From a checkpoint of a small transformer trained on Wikipedia.
Size: 13 layers, width 256, 2 heads of 128, MLP 1024 tanh GELU, vocabulary 1565, 10.7M parameters.
Training: a variant of SOAP for these matrices, 179M tokens, 2726 steps.
Each number is 128 + 32 x the weight over its row's rms, rounded and kept within 0 to 255. Layers, rows and columns count from 0. Numbers have three digits each. The size before them is the row's rms in percent of the matrix's.

# v: layer 4 attention value, 256x256, rms 0.0718, rows 201-253, columns 0-127
# o: layer 4 attention output (transposed), 256x256, rms 0.0565, rows 201-252, columns 0-127
v201 090:153122204133106134140126072134128156145161171129156170152115106129143128127142127183133123122091115151152145116139116116083104082154111092098031073097113095116156083255115098087156106108132066155152127198118105136064131113141076140167146153164075135129143151172139150161131148128122128119137128191091126110143134132112107143149137140052156165123121114091098155146123171160150140158142
o201 095:148172116128134085153117121111110124114118073171100093176136147112135077098073162108135160150176190143121155111125136156160099197135134103124167131095132127159119093092134151135117122147106146154172122072137125129161097139122201125160122166135156093174136134041210080124102119124101107097113157123208119124081092137150155144171148148131101125087163097172162139099066151128112074095120
v202 095:196152167096078175148057157104145127115095158102125106106091155112064088125105146102139100119150117106098112077178114111129083118106139120149166095178130098147136094167024148143093156144085107169158076142091140148139080137100105162155090153158078095150105181146124145175166174091150088072116158093126132134139150120100129175151108107121152159137131118171100138115104206124117139076106
o202 098:163104143159149108122141101170181167132134176122082146099132107165138140141128081122140143106099145149129146197086113106097174142167112098162053093087171104175124128133200134114151150133129117161126156140128126130145135132124191110062134144096175115098186092112137115094080127179075116106148097162114155101184096134113123131112184147108086115112123164120152119104146065158131137193113
v203 097:082087173090133188124156177162152177113094096113138118124110101081123142146171174090133195171126086125186109110106178135166119138183109156118136144142126168170126082113180128115181169089088107171112159087144165112062161158085166124123152169130060103097151175139095142099112086142131124134136094214120084121126136103112153137111124202143130143156136092114105074160158169143140106133135
o203 099:099187117100185089143131124120156116069178135153142106150144098000161120042099141111148115151094177086116169061137170081124126143127145143204118160134099118072101191158180166126119110140182174125150087122103094139157108079151079103133127151102166090094146118141184149154179120106123137062072164101095191085099183123170135093164122096121127114131095124150100195165097094132134106124127
v204 103:136165121085085123102060124121118122154150135216180115122114140129140157156175120166134123123097178176184164075074137109111168137136117123140149146136107151167113107161162176120118124076093160112054097169140154135158167137080116111156106125165137077115103125203126121143153154133122165121067197112097175089128209135141113119115163098126102155097174101194063174133022151076121094083133
o204 102:110100129139155126166145132136150149095130117102065037153094169074121139122197114139120162156169171140092077160161129116156083187140122151069104104113140124113165149177173068140131138124135161107130120094117150116127128138132166093122115136168112138203170170111176145128139091134107159102178146128170065153078111078138133122080105115144116086147089117073164088113233158156165177211083
v205 108:238174139091133157110094153150171131078087099110086100146070108085133078113166160120093114136177087200104106097093115139152136171130094149131077112155124203157124136143102123113073162183123098071168071142100146100143044137096144123111099117111086113132119178131161160095112117106114137103061169173155120138109187140167109114145145172143100111113122102151138112120131187096159108115125
o205 103:100122103135132170182185123146150105102131157174143136124097133147105107124103140117190107105106163124139157156073120099111136085108100125097123135094165097151164097092139146123188073131131181179102184121127132149041158154135134162118136124135189146207110095080119131131189176119140140091124148097114103139125166068146161111137163117067116117153093063094116081102109148161121133173099
v206 092:132092105154133063129115090131100169127159132111101084129113153137130124136162095073203120146175063083167125112150095121152048141133146130126118133104162104196159176111152122083157119068145102108157104122074133100131125161126099165106170103091156122157103067190151133134190191122082177102177063160131177130120103088136129124101163129128176115086140107136113132114079087109135177189108
o206 095:183161169114154144139152134147108119118066117099111143088161113107077098172107162177148061081130164211142125178132129103073138149126100119102166156107105200087151092136134098114118143123149101129118109107192103170122157109113130105176109135177139193108128183110139175083110072097120057162122157145120167138139097140141122141124026083072111112173131157142151189138187200104120069115141
v207 089:124158061077140108127118072096132116096148145154106131160136126122114101134088138118118120104109153121122161162118137138107073180141104196159077163101149091170131147184140149132120166077068081102107139163148092172185162155053133084136164062131146131156138130160159091107196121132049156134101174095101145150180104098107143088110076183143128107146128114123126144113139122151090138122130
o207 095:107154146165108144108151167156115117131140136100139109166120163150080166100209138189177125119158154141169152143127098114121126099112114108112164082174164118108164164175081121170175143075146170090132172097111138096118087127145096124130125146137160170156155104117148121155091129138163129137102110122129095122084111163117176129043100143187109058120152120149210146083113157141127129188116
v208 110:163117145164070093126138111166132131137115170111075156156142102151124114164102162109134123152144129151110138091146131067167080187115117185119148139110171144111166168125115160112121183124084110113124185109069169098138100105067144133165035123133121110151096133125137090104172133101087145118089121122120169154151150053131107131130128112113088095064085158119097138119136165137106151185137
o208 110:123093128113137123102152125126141124131164107126176123157070134108044143164157091189146169110097154140166120130083143126096154103178130111122094144157093159165150119178171110145154183106151171141130154187118109118086140147081129123132128083125147164139129140137113197115115077104055101134114137147102085087131128121117127100131118064144166130158140141146213108036157116138187091110098
v209 092:134128132139103110123195133107098166153133099145099131137085123135099150106168137090097166178132141138096113115070107137099095155067084117120181178063101145156128201103128138105121152152180128143137164118122105105118087113125111117111075097123148069155152125076125125182184152094211134087168142117159122142096165105121165099170158122111144155083199178134091171161070112156176122098144
o209 099:133105135093156135143117119149119133123137092133131163063185162121127122183133135183166150115135132116166141138135126179147073045170120069123120180140147101120164128097130107147073163131084183102112093119062141152110150126141150123180156146170138165092076145166041143078086142102054163146202082123117144116158125126128111114112115128092094115131119112114124055102115134123124122135118
v210 100:158128191141126137140104104209126142105179145103145081084063171097163137109100123208167145163083063164081092091189184131105131111110126136134118132117137099131149136182148147081145154086165162136183116165161128129090158158128100091134116075119111074101104097143116129165090110154171073141110143165134154135058183183098076151184165121116114168143139105167121088130126089089099169138146
o210 094:140162119132093079083110171137111116128137105146102118172114115161119110178116115071123109142074161100168180121144135038188095152183083110155123164119130128189159168083170112118127132151102126121106120094109095088144104097122177145133108203132139148120088152112153098091159101142069145132174125078155107138152116159116160093103090161049152119068167111163094180137080142147167092114085
v211 098:098169126117110121107088120115064142114067130102106131131127146094210159111115102124075137162135135191128097127115170163162081152154178095121109180119120087153137175127190189125134193095128178070156125140071140107100136100146061136161100112123144119180057172168165098146137175222120109167153192148131178155136140141156081168186138091120118151102113089138103122099091112145072124123141
o211 093:152084160125135162089129111150096074164113159133142121117166180155163141132111165119171110102107150163104153179156052093075092078116114127147080127064088145141184122184075097146095115109089074192158112174177110110116157158160170097133122166160153133135140148090139092088152106122065137102104094127139117134112088095158159151140125170120150132135110131149120156166156107165188103144111
v212 101:096107108123140155155164105150164127092123137094110092123114110142112095128137166147081106142168185169102150154159136158142109098160126136171138171167160107140130161052140139151130060102162085098180151103132120149072173147087063127147150165173139134170158110077134103122178091145113140130122104142190152142114152130102091065110132148255100117118115142052147086128133040131120147128199
o212 103:133171120110169113129060125152101075143073066131153126119172102173143159187154091166115163129125112090120130121155159089075156068110174141121163108125071116101134108174088098087128116176092159111092148191134116106149188137116152088117091076104140209096132166191117098099167181171093125185138177116109112172118119189113121091146085116084138174143156131149172145116116176107123122137134
v213 093:067139114112114137146092110119089133120103132130075135193146175090124119127079123091104138107086080118123146151152152160168091145141159147150134139071090135100165119145142137142117203095118104154150150108156137160165132098123143151109139073059143190161098085111096095121137146249057189109121129135094166176166106123013170135105085171141166172169113135086138133120175133179108160186176
o213 093:100137207151160136132100168120203100138150159127127131118117114153138114135140069207140141143146150164117164154133103110126125097129125155119068116182131129121095098134119129096101084111170094102114132168152115136126131113073110126145176124159086115147103084139152149153092122095112087122110111041160040190110138120114116118165126134191127091062126102198194134140108112087129126124145
v214 098:142185113150110166131105185136063148160141157138146175128132110093184152149140128082095209097120218146161107140133140107111177139118122118106172141122127148102151109091103182178133102168066139137135146051080164127107158109139113095135102166095128151167083150108102114138100148117128075123128117096112145135128111075179144174167056083187142130105152127158069144117143148137136117146109
o214 098:129094079128097102162134141117157126129104156132151155120127121116153143131146109152141119169139083094090116063151115140114105153096062148146164097100063128138112145121158049133150142135119211173148148161169095169140114176107195160090106076107120083060121154125155118170055166097130184083101118113092129099115143162130100088116131163129093065207123131106106129220134077124094154159157
v215 098:118121120097145195168119179115133170106161085120154069118155084102079125183099113106109160157175145111157090104106207140152148147112113157087151083176079156152094091110122136178114171099101126154176150128167134217076115159142174136137149120146093115086161148163077159165107100131142059131143144190153106106131134168159100119149160188151043141143092126132103128145131086093127128089145
o215 104:163069112162167134103053078168102119102132178122083152139103117155173119090146195179134104174088124091112171143105138098104127125121162109142161138081070131122164156121118174067113111138153158128099104124069128135100117101104073104156137157116112084159153136133130130097134072126214168128111103101105197110181143125140125070146079134139115101155165153127152147178130111137150113143092
v216 092:126155199143101178103114089133137103141101177123122121131167137105112085148147128106117186085095144118120178085140177100189191164080050112180135141130129134147103128187120174109167139107144133109093140127125147154094180105089165157148162149108113112124142124108056156133135140111056099203155121133138135111144120110141140165090135170129142123136180146165076157095097175106070143108106
o216 094:107135108128146096127165122152115138107118111176121129133083126129111153129120124128112129166170085138151113176100109157049136160173204111104170104122083151139149141120121085162129143123146131173218108148130071065132093154140119101081079149100152148127139118156187102109115151147144186100113175118114106164100143125111145147148146128117127148025080106106099117139128108156107081115154
v217 092:133126136091089102132137125137141115121159134108186145114130111136096098093164131151144141108122100129109169123118135158090174051160091118125066094115131146151162136131126095174119134180121087112125140082189179100122158109127150117181121134133122140105161143112101148111063107065163153124085125146154136123103138137106151076135142155156149198196183117156156105109104124116185135068110
o217 094:168133135163147071118110148145151191170138077102098126170131158119148137114106118126137132140148095157151134114112115154183059171113152113139131099158098150156070081156096142155194159137130167121130087136063136140160086136109116099136153148107119141055115128165163141168157141172112152095135118139071123145080083053073159132114092131097133109141134115128066086133154105152095129148151
v218 097:165150162133212110118122127129110173101174135123095104071100120133186107132129140113130151213106123171128139146097156157075089134119173090119052176152115143160111119067170148092149168143124104089083136165143136084120137185169124105112157141140186103121113106101141146158110101110091114147110153148125103151102130135146141108160173163159162123155095126135093071126189114094162109131132
o218 100:119123086125061124143112127097181136144092129149114128144147117127126109125140165115143111091134133101131151162102116041169144149127137126130196145109180142078084141186159142188105063126156124066075106145136112170100093065103207106106171123132118103126164157173124142089158197129132139117116143113150113133126106148118166173107092106065123125142149119144127107177029166110152137090135
v219 093:161141138148129165095136171039166051099137085113171181170184142172099129096141115138154136118105091097102120119193119083136145133174093180171137150105144200117098055141171103118117098130161151149101099157161075113118142161163137150162131107102073142146154120151155154152159070118094143143110125103120124143073151137147142126092093128148134140126134090147145189110111144174120087141102
o219 092:160093193070149155156113000125132145155185120144097092145131163127096136100123072121121118126105182154122120087110144166134158128121139125126139126137168101167141204156125110142114126104178168168131125092111139092180080118168182094138090090149146124155178091084125068074123148097228134139130163143088139110130128135069111161072134096066161174132135142146075137154125120112102172109151
v220 098:098145118177144146183144123102150080091089081101129142180125095171108138216113120142123089058114150110166166101204120080185076098161165133132080029122173160138150132158140129178135083099136173202118168165132066144211133123097109117112139109174092175110097063145169161050137107193117130141135145142125154142128094155092116146059114140164100105113131115100109146125130122147101179118161
o220 109:140159137151137108123143114122133177150159102095107065107165114139063189096153152120149137181168123101102061149157095115117127117122071141154138150152121062102122095091095134062093161095125116111193077101161112155096095173107117162134114115150193117188145125076096139210152110123113167167095120100111171135085139241130160145090110144160179134128125085158115144138143168123097130059090
v221 097:113144093152101157113142101146101133116134190087047131110094141129146111111105170136088099140109155151117127106076143143144061129153155140141140166141119116148095130139088192098116124070155120051151170091156122075122173134147117141153110063110167083090089119170144160148073174135064115136132175118153105201124063147087094204122160107102182098116154148129095137094119107124115094127165
o221 098:097155130120070150093182134157200083109148117147197115160112161108078141160103137093113098138166211116139102151147107132090137104118117090123073110104062126123133174160166139165141112129134076139087103143133128146089084103116102113120137173106096188098140138077175104117170175168061107152125129129114150173152077105167145096172066152108104115150114101183117112120144161198165141112096
v222 091:129176107094172091125106145138070132162083152115098161151097120141167080116079101118110137131126107147145102086157144095124116128119122107138122166105174087156134131179118124078063096104089172114151120158096150143111120133118126120150135163116138134201118198091133098091110128097158103172120134145109165160172062077131117150090112079142126130125168137105108122096099172203077102103128
o222 096:096156130162122139083106145079074090144070159156206102098171164170135197152112133096136104055149117109108130190118148177084107169150192130149160110112107150123146148117099051142161211097159152162157102124089134124145109134167160159125098120122171101122153059155170173107129195112094159100139156126107057150061156147172110125206138170156140076133136104153104106150130115102117118112116
v223 103:054078094088121171133156182162143138151122186197134088139147132093109109131182136101187210143105135139161178123036160158123159100150071079098150187074133143101109107122138110141174144130100115155095149139167127156121139118129169174130158154143121116104151118117092138151119112114094139161166130204096081154144175088140171125098100160123130130144120097113112172135062134172178096132106
o223 117:156099120123134063154123108161092177142127130160108140132089139063125168054110143128115048091135165087167126107160160137126114168170114109168123116118071164130105085096149111067098165118155147109154076156109127095089076175120072113166083166149046128071153136115192122145086142130150086134113120083110167158105138165190128126133150155187145116124134183096069099121169105099139195124142
v224 094:070118117097165130130089087112144171070141147159132140169132150118149132119149129114158172163134105191148129153140135128096164174137126117097050136135164104113124075121178089189131119122116136117077122160200131145090163143115168125159132106148109153116109112126109136077095075170139119179114127138142139169146100170136122121096122124206104090125132169141176118181187085057130090121131
o224 100:101105123158156143152106150101135103078144121118118137094111146083105126162065110121033124038138131096112122112154101135198141111134126197159255144157117132135166139164061147081115126103123119130092128138112144156153079133153127133143126143145118075185168160141157186173112156155112114090138114105138158108191182155125116152096144131185175124165145123125083127134132095116129157089167
v225 095:112149133082096166119145130119114129143173127138140142165123142191094151178150184092071126174140136102112172181116153176124137179143106177181162140141160186125186126070067169091106120111176119105156157105133163134099105167058082120086137114153146138138098110165100064165140129145180124117196170119145164171101113060151133059130166156119102070081116149082106119155083125097170120128166
o225 100:113105101135140136116159157131092166089118136133117140080169088083106129156109131157148126164123185188139135066102145118120120091140123109097158075163042083096094124153150138160171115098071144102106125111072123185160199091180157093145067114096076126081092108152071109094125091154109134111120074136137114129167140189085149159110119084130128149112193109136192114133163092161130097154108
v226 092:149144125104136128107135127191141176134140117132074180176099116109119147096157145133146185142131098153097124082107118144145069131168097124151140182106114090114107146126111145078169067148126068167157143094106137106113149164205090130114088086122058172064127117102105132130174130138121139155048088097079141143100123145058180142092113142117179079082110194140087133144087154207183114105147
o226 092:149121116095100103151124159178190057165116127148183067156153135094110108122144146079138072128148091129133142117122122130122155088158119107140104097149113105094135133160173083122170176166174113079093102134199083095143098132116158125108110140092124118071073109134147149130104141105106072087149148107166110122142094137102076152160157143072108162135087135165127090091115157151080136118056
v227 093:129143110122145153133100174074132122140095087161151125119109144109148193127110139155117126136099104178132086119131139168123114174090091097115166163070099147088106160078145158134173097133174213101100139129078149083130066075145112103106097119126136184089134074085136155117133101160132086174135191045176148171132137126141154126195118080122088092129180122128128131101081169121167088142153
o227 095:143076107074095074096131105171148106157095140100124107108147158119121123191140186090132139092140114073105152150131097119113103074116138183149160105147158108149158082074144109146059132125127118160111159087130119159116190125112086167147103154057119123139105144179054080119140138117135163106135084135059099075129124133099149124050123137118156152140030130114110098167141146161130166130142
v228 096:137082099097091161120093105149114148129113145120109123173122148074148115127112188076144144138108133169152131170116119083185087196119123141144075117114151130157120136119114204121171156145115104112141117179097154053109095132132063146137120159158136124114138103174096108133183127141105097131114096122137195163106116128183093142166073140144111084130079105108110100118129121162117115125169
o228 096:170097133150190080099129132147182145087069130124088137105136167143104147116114151156155138147126129132170136107111154185140108135178112141126105097108085118071133149178168090157102073168138162130149135102128114165127127098116121099172082140135066093177135156074116160151087147107109178135027119147058066154146165113045111111146173135112103121139154148144157203154177146101149112139107
v229 095:147144051100091082112159131165142070147066131070133134159147160163153162144151125130124109104138085141134175138121131132104060078203105113126087128101078205175152177100161120077145078206167110086099128190139102092090114130108091127112124169123102142129135099113171158139209154175127161138130198088170187193115183158134095088146108103107097126120112114120110156144101075102158127147109
o229 091:114117149103114132170109137069046201112155111151127093126076103106135146142116107087154137143135133128133114155144111117098185097100147155162178145105130062104160122173155167128122147107080165124150114118132177126111164178166202126152082115184134133151130116150092107098099138081151104158130116143115100086141070112119112189084148175144180099166216121124154081104129225185139111167158
v230 092:083133132121148128138162143182153053117090119091113139125089110183127046089151168165093107113139108127084181109175126075143116166117103126156071106119126128165119130132125093131143097159133107150128150157119122061114143116104153138113122114159156130103123125147113197096171125170149099070052150208146180172115156206053127149150149143215080144111060054062096097145107162134144130090161
o230 095:149125092091115153122140114134095135134144092166120105130145140144080186150141167149114137183125193156092193139114135153149172077109192168082100120122172144077103106144113146112103109123162136128129117229067118129139134088153135160095116131094127156135136088130162099124105130120094157149095161055130113128180134127127125124118151145086108098132120181149095126065151165113139171161120
v231 094:120097150098104145145089111066158100087112078134147170158163178112099113101128135138160145136174095234090087128212109095101103181133115156129129118135095110123092104061089063182180109149123120095125101167176118109173071159146166100155152090204158163142154079135182130087147130139139118139079126086129072116106128155080133104134078123156137139141098160121148102132108137172123083140143
o231 103:181136139160180100124109148143155163096182127111114126130113108157141152120139076130150143111163135127114146138099135172139154070109160143142125124114126161100131143149187098109084055123187085096100110151173143164102140109157141158104123151054098149154108152144077141119077106125107204103128162088113109125163154107156135137104194236111112121199118071174161127049155057051091201142149
v232 103:167040143148130157080186115158179135117153161135141109104120100170126098144154137119128129168188101141093105063144109075074165127135097080086168132074200134114165151114157112145136047115114086106142135119081134155062145158129169107104151060181091087152155095139115150109146073117169125116120106134106123125083186100103183107127093163143105134106169195127142101147090152084156167132117
o232 104:148120146050113091137095117133140092155129114146107153161140102113060127133109164182107084102093172133183129152131172152097101110114150140106140193118083127141126124072092125098144152115158074135088104187143056098166133130144132097145110138106121208139102135135124138147105122094122128157155150146175139084159130144147117157143149130107126129135127075154034095111072099139134116185122
v233 093:143106129140167147120186095127151190081167109132086100137126076146163117139094193156121085115141128156115180099150129106188103115098160129118118160127101102112090140162135094121154199090144149129130166113135189135146114121149094120136094139145160091155206167043156123098148115125108192111149160123134052144128077093078180083156113077139070119127118172112128132122130140168164146116194
o233 097:112124101169169138138095079109100074150131107130098103125105119126131213141174055136118212086110104137178134181093137130135087072141123072116103102147166134133153109136132195115080134154151110115109112125107083084131153099143102149093173114162113132181063144150075145182153168137132138127076175192116163100053127141170056140103171112149149099149120120110126098104092188132184066069116
v234 096:167147187148078118134086122144117133133146112115110095096109143130108176136161112151141078064131166132122108108108134118134108110129207105107089128158140166177163218141084106175084133157136174122157194189084118147158167139101066124114102133119178139119127093169124110103099152176092100083110152170133174131171137156102168120142108107071091169125144123109093163117055071077112156112171
o234 088:106090124139173146121128195174142147150078095132089109147142135168022094147061109173126201155181071125121134218155116059127166110147092105104162072106123099126154104121142185077129139095148078049118052165139100133093126114128151143150139096132123094138059102159193185136175100153170138152159114096146100133115081208153134128111096151135132043114082094165149101133171203126108186127119
v235 090:130148173164093134111100104150156087149089176120131112081079118132102172116119121197086118155174142115117121108142106137143094185118121115105150118143130123121180097150134097094181120164092113133145166088122138120090167117125087133128117163147110102057118069084108124046125131098144074144133194152156112160159125149101149121148094092098181118119137177131150112144221162181119138192140
o235 090:103131177096160116167128107137163119097095114099114122127108135129132117136119144027175109129123082153120105131126113053093155167120120103153118127172133141091112163049128159123150120148112087105193124143102103129131180158134116070128126131043120160166145138180117127184135137120083128128123091083071151096162111067084157138140105082154127053214177126098151115114096111144121113093173
v236 098:156125142086097176146140187101127122156097146109105117088106138148116133097131137124089187127084111108113117125059170132137188097109078128089076151078085203110124110190133165134149138141132079120154158152094158084096162077130104149133145130081102099116156176103094142125137112173116151080121141201129122137123146106125118097108107143133106122097153124114156124129089162094088114073100
o236 095:083108098141155050145104069132150117181129119124144208113143122128135136173113111141147108125137119179183137127112095127152053096103156101174125088127120115132171164106098179132098086140165147125167144134114090154137119175130120160170120122172101080166153083183110142096165140130128108126132143130175122090155165110175076129174164161101117103108109168102161075073132111111137096162128
v237 091:162113164121122109065119093105070149159144154109139112092111138196145190136156130164126161125165141167140090173067081103081154107099088077110088108173111116098143111138137083122169107168122167138162160125155124148170107110132112125138151156160088108079127156141138203181051119108145129144154146153085139112144107162181095153156166083092194143101121143132154106145118133103139119138133
o237 091:144126117146090120173123178127154127147065169132141177110138163104149028167116096085142076137120144105109141085146087153101157167089134165133222165101096101171095150120100199106115140113168062102140072118127119078084134148134153132164102094141122155171136120098126080108156149170081109102096143145173142176105108116180119092129159133174095136130102147122170141147170137124174114142119
v238 097:154158100111113132154106147075136155092126126153141137109131111048111137115129100115165147119126097141095095119094117144118106104070078137106085155172152138130162111108126126139133167176171089072138118155143124087118125193122124150169174128105221172136176127110140094119127114115130187136124137206163074150100142158171142074166182121127117185111097057178156111138110087160170090000114
o238 102:157097101133145130136123069173195134072148090067134145168171106147167142122099195153073129099130131096110135174142131177137138163103112085106168095107154126176120068168112122137135079135097093153147131107125095097205116127136143056121104149153082115101155115182109199145189118118116099128147131106097153146113097115096137112065125131097102075181152142086120107090125170121097138154163
v239 095:119112114076072121141105089122160169094176142088115094162168113127125135153109131119113142111121073159120110106161137088086165131131088107115159114088164112115116050120116130130185183140138037074155148177123212169101138127092088145110112121145157171089134098146058185116087146140158111149127073112137084159159089068153139145108076143090164162129159172089129086105150183100126113173075
o239 087:168124118154203121107114132137132080130120088108131162160114096158139159189144105193149164143126115091120078130163148144159115158107155148085145134131082094185126139162091071140103074180121135188098106119182067096111115159112171186180124178093081120087077145126151114139116124120119113167109143108111138160150109117125146073160213157219122061134184127119128093147098101184129128090113
v240 091:151113110138083144148129144082083117153099159109093078154151144174148141140107180111123100078166167160121166151130100127085128080166208132144155149115069096145126158103083158146152084141145160062102106190098142093128128126148071092114187173119167159126172150165154087159129181150087164161178152094191140111186108098165131120139148085101081104122124096127093134054120091143084131142159
o240 098:107092129134145079125175138105130141103127070139134175152114138167129155068127059183128136150160166116084096151115152166121138069091113125089086081065100113088115220148167072114103086121092135179165191102178071133107098131156145137110110093140169147168119147109097132151141118117151139137110072156108106120095098109165104143154112127099119116134163124122187119198090201102141129089154
v241 093:186146130119156119136146150092094111060111068127137093131187170104135170157175175125179110140114103142041092131083118111108130116169160123157068161149090127126152146108129132083104182113153124172053147122147084095183142127159115120152178159148106134137154212129136117131153144050097144137119137155138131105149149156162105126189169165134110118163116067131141100143124048140162070126185
o241 090:105151079116154094201154115117175156209165139110111126137108172142094050106123100131036088131133156091140154131118150152130112092132184122113143116124151142079131163191168163102089117094139159124129144153130156144095119125102177142049188075200160158163075090130168171115157109132144122132138116136118089109090110094095114091061084127119140164146145096170139207118159164143131168143171
v242 095:180104097094144122128106105123141137108073090109059132175151117170159145101122121182132153201131121155104113076131061146155175143125119178097202125089127125117087094121143113083133171051111124138196142115142221128165092096175133090101105077074120119165089206126126090103116149123156135117165163123134126115093165112159091101109140077089121133125092148086160118071103124182174096167145
o242 092:162078121069139195138118071137112076162175150123174160083147138152134121151207161103175108101119113099110174099114104187098114106152168092153088158171150161096120058120126134148118150102110176143089132139117072163121149160078170168154136165163138105118157087109113187087140141141113153148107133157136152094147149075078132134138157158147137163106103096102134108143109153099140140104103
v243 100:058146089130113121148129063133140147144154196164151152134112137150190135077202150156093181114121099099075147133097157143100112112126110131108134128111125072141142152170142102120145086118101119193090080125181133133107110160092168125146202105086123142111118075110153060152108155145164162148095156127094135063065091118111113147127100119093153155117140128195144142105130131158134125098112
o243 091:121131115168092157077139130103135048117140090107156135173158160107136128128168096094114102133091116142145087131100142139137103117118140125212103135146153141170131104130144161091145171101116122145127204121113118170156139105190149172077111149181130187112172150082135159122173095073111185102129153107126091229197114181132154174053142111191097107140139174110134142133108070139103144104128
v244 101:153128148170123075078165140164107159115158143122093114116082112122152112118087109078123129134181162064115121127118147068169136113078177103143177116212097158138125143094122159141087168145070129127136116077111125113160116107132087131155112166107187111134108140100151091159172131131084089104112110065135167128143112086116148108128098093114135116136069124087133107136175123155094131125199
o244 106:132105128147149158165080159190150136167072102091150135145138085134095109116160121088158171102142132143134085123101087142052135153142110141164114094069180088121101097137072177144133165177143124130122161126107110062108123140083137086061071088113160169134121138170106113114038143128129132156095124204220092123103100162111114128151136087154120141179177140138153154134110128098142134137137
v245 089:145184099119134115148124123158140171182136137135116163147158154104124118126140132086078088108105084128113196177113150130159104127136156094106096123114151189206148158096096157098171116164112161089084128139090154112115070119149082153120083091141083141094121199146168135139115160165125150137119126119150063154164068149113069168115128124125105061111119110136140150142079138125114126090129
o245 090:130121108141077129160162171107061083125071121088142079191132131129147142089081115125110189113085132142115076137094073144107159135137113115098143118161080114086130126166137092175103133157129117077162101145187139169162135134108130099166181190152112128172085087136114126119137109132096157068124106167065198110172115130189178154106113128226152128134146140139115118090162150158118167136098
v246 094:117152108121133084174134101164075099172139172117110138183159180170097056129086126134141144129129145109191144125123134085189161164118097180133147072060116131190126093124084148069045107119149088107184127097135171135168178138136139169134102148050114129200097062127098135107148174109120165107136091116126170125153112059100109146123137124121132179119133146124076118168142133131142105164052
o246 092:105118123159148116145151170102119128068155126139124121082107175118182151094134121139101137165138135137111139095125135178103098146132138086124111157161177140116121142124111144169199142125078126116053115174105177128132099124153131108124100104161154098093179156094088137112015131132071116169110139139121149142117143121162115111157131121086147087128156096147202139090137146160077150084129
v247 099:062163114107119115124126144141144149146128155173112126142096130042134118136154135108170127102166065165108135155152150122097119096144126099156082159123099101185143093149160186172137097128106128082057134115170112155104108118143178161122183092160186145116119174104151172154130047116123137186092111159092129151137145148122100120145143131138164177121105087118088117166101153176118143079131
o247 095:142149135177134176093134110124119107102064117083150121163128158143120118095128149161051132138148155077092126129088134148171120139169136150100177123212199114115100136173139071101180142094140093207187103132141156122102095133071097178087109233097069143120180103169156099128136206125172097115142141093161120141127115120141172101112153152109086066180130140157156118097087088139123127171102
v248 104:163161175159096167119128147137139064155092143123130157116147146162155139154129098134046177141085167164113108074126129163092192140162088111137118100088089202115166118138110129160118120111116117146132075140107125109141105094082144110126081100154123099131112101095109062134166145142135139069115148105171177133123120148170090144127089137180138101074147063186107132132109111110149079119143
o248 105:111098051114154128172145119127097183097188146147100088121149081090119130136100172170179156100106195126157184183158115087111087075112099144150144169047135098116083105134178113045115117131098168145122145145109070194138167171126148155166156122153153139131192152118083110089076122150133112142116126088109035133143128149111109096176121172073108151126199113056120116116112112133155139179184
v249 092:179083100119134155092166107105123061100099099130118130177156124124103162184093171072111114090167127097148096080138094115116153085134132171167132108161095141156077137144057143105081157166164112122077116189126079110123075173095143132098131191088118140132114135156102133086094188142135091137132110124136175146156114117119160127108090142135125137100117106117122096103096117119143097128057
o249 093:148168110118079106087113127096142154150204116083059124129156129129111071085127119188151104129218198060133115161186126141088118118139171129187116160094168126085176080076146150182197134099098181120158129080099120129124167106145131145128122086136144129110159119108111084172170160148134135186151077131112097124142108123133096220156102075116105131112096133111099141155110113161152144120121
v250 100:167139185151116172107132101120149102125147095128125129078105145109140156194184136110141169160062132145123072095130128118141122089086094124114124160122086166118174149117132185145144167115086075194165171150165182112067082173104151193146140124113089152109123128145173128167114066128179166103136136100098074089114182104155145135161129197179130178161125151141090112146152127116185101134125
o250 104:086129101104167126145129178153140165188096102128140139146157123120140078102168162112116078151179145107123161122175098141127114139137194193164124126092137068161129137134193125102091151136146170080079093178133130111135120097146139084137115120126124131152087143128032182124154150089105160061168096124126150124110130141138073071133227037086109101077134105127160168089097045116118110150153
v251 096:145129130163136106071097182155092168119107091111099195113156115101158154141147101140135119111175114160114129137069122144197155161099119167063125080137077133179128070215120122150196107128084132193143095127109186135096107132091111197132095109108123115104121071165129089144081145155131122088079088084111187118150102171089059151151193126097131145111128112118111178151156154134144124104123
o251 097:118152158140103199193104050133138085091058166119148113142118157099105162122130150109086177161129074127158151105174111136105123150131160119164126131158209153143117163116164128142160129071053131103147159104134138172155140082171097110136137179152119125177122119091159164140128107141151159098102152184117108132140137056058164163137061163130132117171108095072122098131118123115143102105136
v252 098:183093170160122151127077145140090141137117122199164118113074108160127046059162124130143164128180115075123129147134108068133195130092189181098133127106161129129113158085139111175102161134136090137169082125121146110174138172122161167144167133122206097147110147122151112115103113045091123095123087162149112049090180133176104118134127128104155163138115189130175111097121109175101172214115
o252 109:113133146150176117141177140119173055098103066119050122111176127097117163148078092159133081079091099151117168153143197137152138108159117081135097115177115103144146096166140123146178072146141162138108175126087088169104081090154098046074111128144099176137171142142143125147129148163134157149149152135147125122204154184098203138117142155082054134118089110133074125107110108054104073072124
v253 092:130148130131142112151168179139083102174133172138100139186109174072124072099149139081163121175210114062097118196172193138197097148155109118120117168141117170138108109118097128170181185172149080089147130109123101127123110135121143148139170128106149153140095124102120077125146082136125125066156097112113135154122105137132116129093135135152076171100102114111114128100196163125138190174092